From a checkpoint of a small transformer trained on Wikipedia.
Size: 4 heads of 32, vocabulary 3435.
Architecture: RMSNorm before each block, no position embeddings, untied embeddings, normalized queries and keys, ALiBi, some layers without attention, learned residual scales.
Training: a variant of Adam for these matrices, 137M tokens, 11481 steps.
Each number is 500 + 25 x the weight over its row's rms, rounded and kept within 0 to 999. Layers, rows and columns count from 0. Numbers have three digits each. The size before them is the row's rms in percent of the matrix's.

# layer 5 MLP down, 128x512, rms 0.116, rows 51-127, columns 256-319
094:495484520500504522490532439502496501485487521496515494513477488533474533512528478490491512511477492545487495509492534555481518487497491464467513565554480481520444512474521499485504521486517474
095:471503503477475500500477505510524500485457494540510503489559473509522503475502521543431472517510518454468492482497494499495486502495507512497503471520496529513523461469515493528550525560464501
098:490477545479481505514518518483520533495507534505522498506457518475501498508483492507531500544498458499470545539541539490526493539494509463467527560456460510519487480506499496488500514485492533
104:533471480490480515464484496474521492462459482467506529490492450449507492509526554484482523492436522496477531470474512493506506485485502468480521502525485500484521500529520489461507481492508510
106:516503537518481504477468505480512510514493488475518458470493480477519517481501517489511485485549442522485495472533499481493503502515518485531510538464523510504440513496548501499458501495496564
098:441499492485498502550470545546504527527500462491513476514489529498510544503439492482486501505502498560525516512509512489482504498494520467491490488476542510511562485510488459472534475468508474
097:463455519554491483509515504540518505474570523509471537466529489477498493481521560516508486514497481493467491488493474544530498454512486502506498492494554521512492535493525520461471534486504487
106:532534495511491512481487502513481540506526521469470444519475559470519510481478525459506477511517492478495475470484499475478494510499515525508527537507499445493443499540499496531499496479508512
103:473493495483506530452484557502508502481488505505538475511491535503491492510500512481470498512510497501568499481550481491552548542462446569500484478483499479541488536492491507484508530551505506
097:451562498507496515500504496482488496523514508477472513497439475512474483528480481453490499561522553475501480470467512487491481537505524528528510478486509511478488482496512499469531507459530492
101:473453524508523487532524510519476474503536468576509481498556527482511507503499542442517475491463491516555512514510503510506497475520483501503553498498494483536505504496565475550481531492504529
096:487495518540468508499518485490537503464523506498492513489462473559514460497495476508521464507487521532509519552500444498477500521500482509502523483540530489467499488476481484484540509483521513
103:553479476490480502489513570535545497482477496500496518507489500524510514499498480501487520492493456485539500526508484522499516527531528498532507487481527504500494524478482479506521525541568508
099:493484483524487466517462467541503483511511488501505500490484526543520477488510506532484523483470494533499537559475522478484526530485514508515487494477475503514475493544465460556523520443525480
104:518480513495478494501448461475503527517476532505475523512490524543508503532477535541469517551491518477489561487486489488503553503522480552529528501543471502466511507498495510495520460517506508
101:467465440471510518546489502483499529490488493456523524526499497489546520479485518493516486480506514497458512484486519535494520534486493464456483483473536521493491504459492502482506557487501469
101:559528480504480497513526515479523454522538501494522509485518479462527506514503503495513556518516541585514519520512485513484464509529507570476494453515507484461497514497466465516518473492518532
096:470519511499485516477480512496503525497492484490505519482504574519499490517487532507515482508510474477488482491488450521537490521479527469510457492486523519480504528513515522491491497458510504
103:514510460471471521503496459496547519497561535503539505481508492463499530478459557488482501536496512507525511508495453485540495495514468482474528501526505502505459491508498507501485492548509559
086:482490521532531522529485488467522501468530524469471475485490475502509494501498499466486489507502501520469532501481525497496472515513485499458517471490506477482477480510515505425533470527512507
098:478455504481489517537459530458500522511529499505490503459535483486504490481489504470460456504492513472512501523512490544490524457505518547484425497544508519488469509527473531493491487485487522
100:482458521497510528461530455500453477481460471517498510506511493517460519494479493516508474458532501526493502467524496520542517515511489513470490511528465523473510502490498484511517451514470513
102:476491511502482506491495454490489471474515496461451511475498509517460498492488488530477492487495480515528505513521518482508473468478487542502498487516497502481514493467499523490473491505472520
097:479533501539544484512489488497505463480516467486495490534496481432508510474511479516487472498483557470469476536533489479536497503490541510527440488494525503474496476538539478483489521456491529
101:475510536482520463537505528464534492476445496542528518489519511470488510478487539549466513494496534505515482480508459491509444477490483514542484503530472528493523528482515527473498514512526489
097:495474500522452490500487491506505510482470505504513502456478499501525482516492481525475472505467480495531493511461485532561486512515505525494491498497483562481510484511509487497510513471497490
100:495500474494522470482499474491496473468513460537451494481503494462481500495467527486507577542485496507513510469474497554513484508478491511489489511476517463477475491514457514456486486513526513
087:483527504505480509476485467475519469505497449530498482459493467518484455525498538508488483505519432504538476503511514533500481484459517552518495458459526523498510520510497496495480494482508465
100:480467465523470440505459524486542490467504476519509434508557533509506536527539524503517486525466515475451484536491457490496446469491492528476450508453487490493503490499493468473486496522469507
095:526493538525518509496489492532509467481539507504476522496473461460512507503536534452500519451488481494513485466503487474513481493491485480507496469491473521528521526520494507528518492473437525
103:545472555499472461478512479507498502507495480474466500505490527484501467524510480483533460494511532537483493478509482483552509586469459531491495477492501511478515473490534480486540488490510526
087:511494506479458526457467515483485477466515515549507504516487515487534515539464497524510502504519501584542498502508527493523439544505471481510494505482472480490505488490502515495511549479483480
094:477519461500499503518521463494509469512509531514486519522522479489512530477498570496489494524554476500489467508522520513493532470539484509497466488503525514540507440511492485497508509471491473
094:468490463453486528475500478455519529535506496522468507494510433494501476495498475476513508476541491458507493473555494492502489506495449526511510494473521467501496464502497493534518513457488495
103:461473483504533499516471476494514459499530461512472479474502489501482489484501497522499494468526508509523506529492478465541438475506482507501462447497516455500557517460493516537483519496486470
095:498465449490513487524510510562480488510475478498538508455531457518495515504488510514509499511540500489474499462492476485530474461459524500535509505521484485518502491505515559523487495507499522
104:507531456473538525493502480502526488469538512502482523512577528517470515505536495515499510489568513490521501499512541448479488523512464491472482486513535492536507466505488505515494498520532499
094:436508499462458523517524509518518502505467512514497503500506500504498530523471516514466525477513515524530504490499514530512516478496495515500486498521504458502436512524513542486483483508492488
098:502491495519512503500504515526492483490538498493515570481528512536510476491542503512565494511495463495493508482483503468518489487527533450539501490477503509476550460499515452503510499502533492
099:464505436479509517498515493525497526524531496504485491496488470469530531533506482535570493432507473457463514465530472465488510517535462457527507530524505461483521512496494514474504524504530480
095:488491544466492469489515475519512490507515516516487519484491475523459539492501441513502487544507476463501498483490538522523524457529511508530520501470500471558461474527508494499545485497444546
096:539507508516526511522479515506506496520516492459466455469513473481470484512503531523500503482459461477504540525456533514528512521551509469494496537520490498471563454511495494514476508505518490
102:492526506489524480479494445479547494502510489474481472466484506467516501510483509494478499497484475491484522492476452539501517510538479514528511486506443446466495525453483528531489465485509524
102:551489477501515496524510501555539479503478507462477516514546558547464501523461445507529546498539519481509517525492510471481496544528476568502520473498487501515532517522483506504484511467490498
099:503496496458499505466545482513493512467523540491439497520486506447503500505494489549493509513511554526499446528509502518507469486505502459525472524466491516529481521501496509514504521473528534
097:489474499517527494431513508462499502513494477504484490490444480530477478493501515455523466473503504488544527509461464431497467501530505491504540516498534496480504535478502496503552513499485495
108:518475514563489482516444491502473490486476481539512482499499463490491480499534492480470494491473507510495520515490523485447496530474478501489494459520497509510514519503508476504493491552520430
092:531548440515501496480471483527455469522517466525506478464547504522506500492509500447489546476505477496519459494537476518483511516493504497504495446523500506468490484481474493508483502505525520
092:469505491499484473463520534499463449481482469453539496505548458509466504507482482490515501507499467507492526500483479507522496507538544520464491476514508487506494490507470488476514519502524498
100:497499496511512439506468496474442530531489499500541518460478468490499504523522511442481551515532482486489545513510497572489515534497461507527483496508486459502496475552497462483492496499543486
097:512466462512521484470508480448458483443494533515450501466478517493442490488517469502483516531515520512511484508492498477484491506451459493502474493508528554457454478513485500460497480549486493
096:511552494519480533491529511531508531519488483461491504489433554466499495513485484490486504495526524511457499467513516504522485453469489490478516469511491498499517485524482500547499501507492524
099:506452509516463483536483507484501517538481512508486547486503492506545491524497539495488468506506522477485524557484511485492483499496493518537423477485495509501502449535525471462515510456478470
107:514460482510501471482562537451465481500486523469530516495524514537500489495521506517465499497518509525492545540520499480498495465512452494503488509476469450465494492550470514503503468457518457
104:482544484483473493469461479504513522485486524521481500468510517464479505518530480496479533499495521487494481540515525453490477501494517489523481460503498509508496485494492489525507490513499461
097:491510491448515558509535472494507573510502519503534470486489501454507507542472503519483507488485514515517482497482526489473515518509502515491498559515512509511486500480507500499526505468492497
103:526504520540486527524508521433553472502521458516531476438496495540518493527496473491497521495476523514551524502494453496492545481459515483472492507542508502496463536517467520509465509479486518
099:479491541506531552466494468493512492494502486508529507535533474488509470488468488504509537503532491506539472461486550527476502476497524547531527485481476471532480529517499481519507488509499556
102:500484530531558507532492496512512534479504501489519535487499532483492499487491498486466518542494529488459486465470516514501519486438521512509488495509493495516523502511488488481472551522494505
091:509499516525487477492530517512522519517536499517504521489475475487466476546484495548510543480490476497448534500486487525504461505509501462523461526486523482490488481437495468502521501455506535
098:504509505499504494470463531516529463562497466514478463483473490450520466512482541472465493517484528510518510503523493494531517505512485483527486508481514506502501535485500501497504488505549478
098:522558494504491448441474486516493521499492454502498454539553488496533489502512483480521507574497532516489501508520462549492493498547477488537428498523524510477520503537530441503521502469525457
098:473494518514446502495510526528504463469478480488513508498481534503483499514503465536474487502482476513525482543503493514505445533509545542504509488478474511509450469484481549514522551493511469
099:529494481461516449507503525504499501451481491497470465452481531495505504480500517443473507539494505533531475486461523552554527501478534493495511490492505511541557480479474480490478524525532503
095:545512465471496482478510518446490489512478484540540531509458550509501473512533523466535539497512456499485492504462463472538490497534501453525480518499460506516480491456503488479479503480537503
097:491522458504498468477524462506521460487500488521542502561511505507514490518464498501535498507498427460494481467482511484507502472517517499538498532490445519496534451481499498476518447496504538
097:483493493477514520482491515483484488498477489537470536566472493498455500520541521479507522513525485553480483517486496492489464528496437477510532476514504507471483460499504507459453489511490495
101:479480528530490484534495522526479460483548495526516463486478477444509546548507478518508471496517510501506515472514517530506479533487493501471507500533529480465518490507536517526497518516526519
102:509452539463498459505508473537512489514508484470509496512507467518523492489459505423494484511500478488472493493466523514537505542510478520510459495463502523516505549484493537519515527491501492
093:488484522455494512588528512452525533515532485510515519458477492490501527503507501513496467474496495506495487475512518510525481481500500476523484507496497525516527497514513520547557489442501525
097:510531502497542521503526555533459480463502529500520544518469490525506540562532485453479455514537458554480526473514501539466481498489499482486478472509494473528502468468553478494457487511533521
102:492540509531504532494512523505508520495518523569451471521503516474549487490501508469527493502519463473503510472467466497509532483476544446572484453491525488517535499490418462436472489527495528
098:512485543525493496493478505484502476486504545499469501488501516472530506506425537527509484507473506490512509524538539568572504501518513524478460504468521507520512492505502501469461487512506527
102:504569470492516565483435475546511492517497493495503488478489487532510514515530483534467511519521479495481514474511481504490488519528483513495489484475496490541504471505519462561476508502496493
103:492547515513494511495516489495554495519507499495452470498512518472571507517508495527542526530524480492489448491539509521482522467518489486472489496479511508495499448460492476492521500492516538
109:490479518487518458499483503501525521543493474513532450504491469502559503471509504513497485568467510457502478516468492471508515556494501492499477494475515501457474488533455469504490477500504516
095:524467486514472563533462491529490542527511513485502499505501469523476527497533509522518492495484492543498495497473472522488498473517507458541482511516541538519511491521460515537517469481517499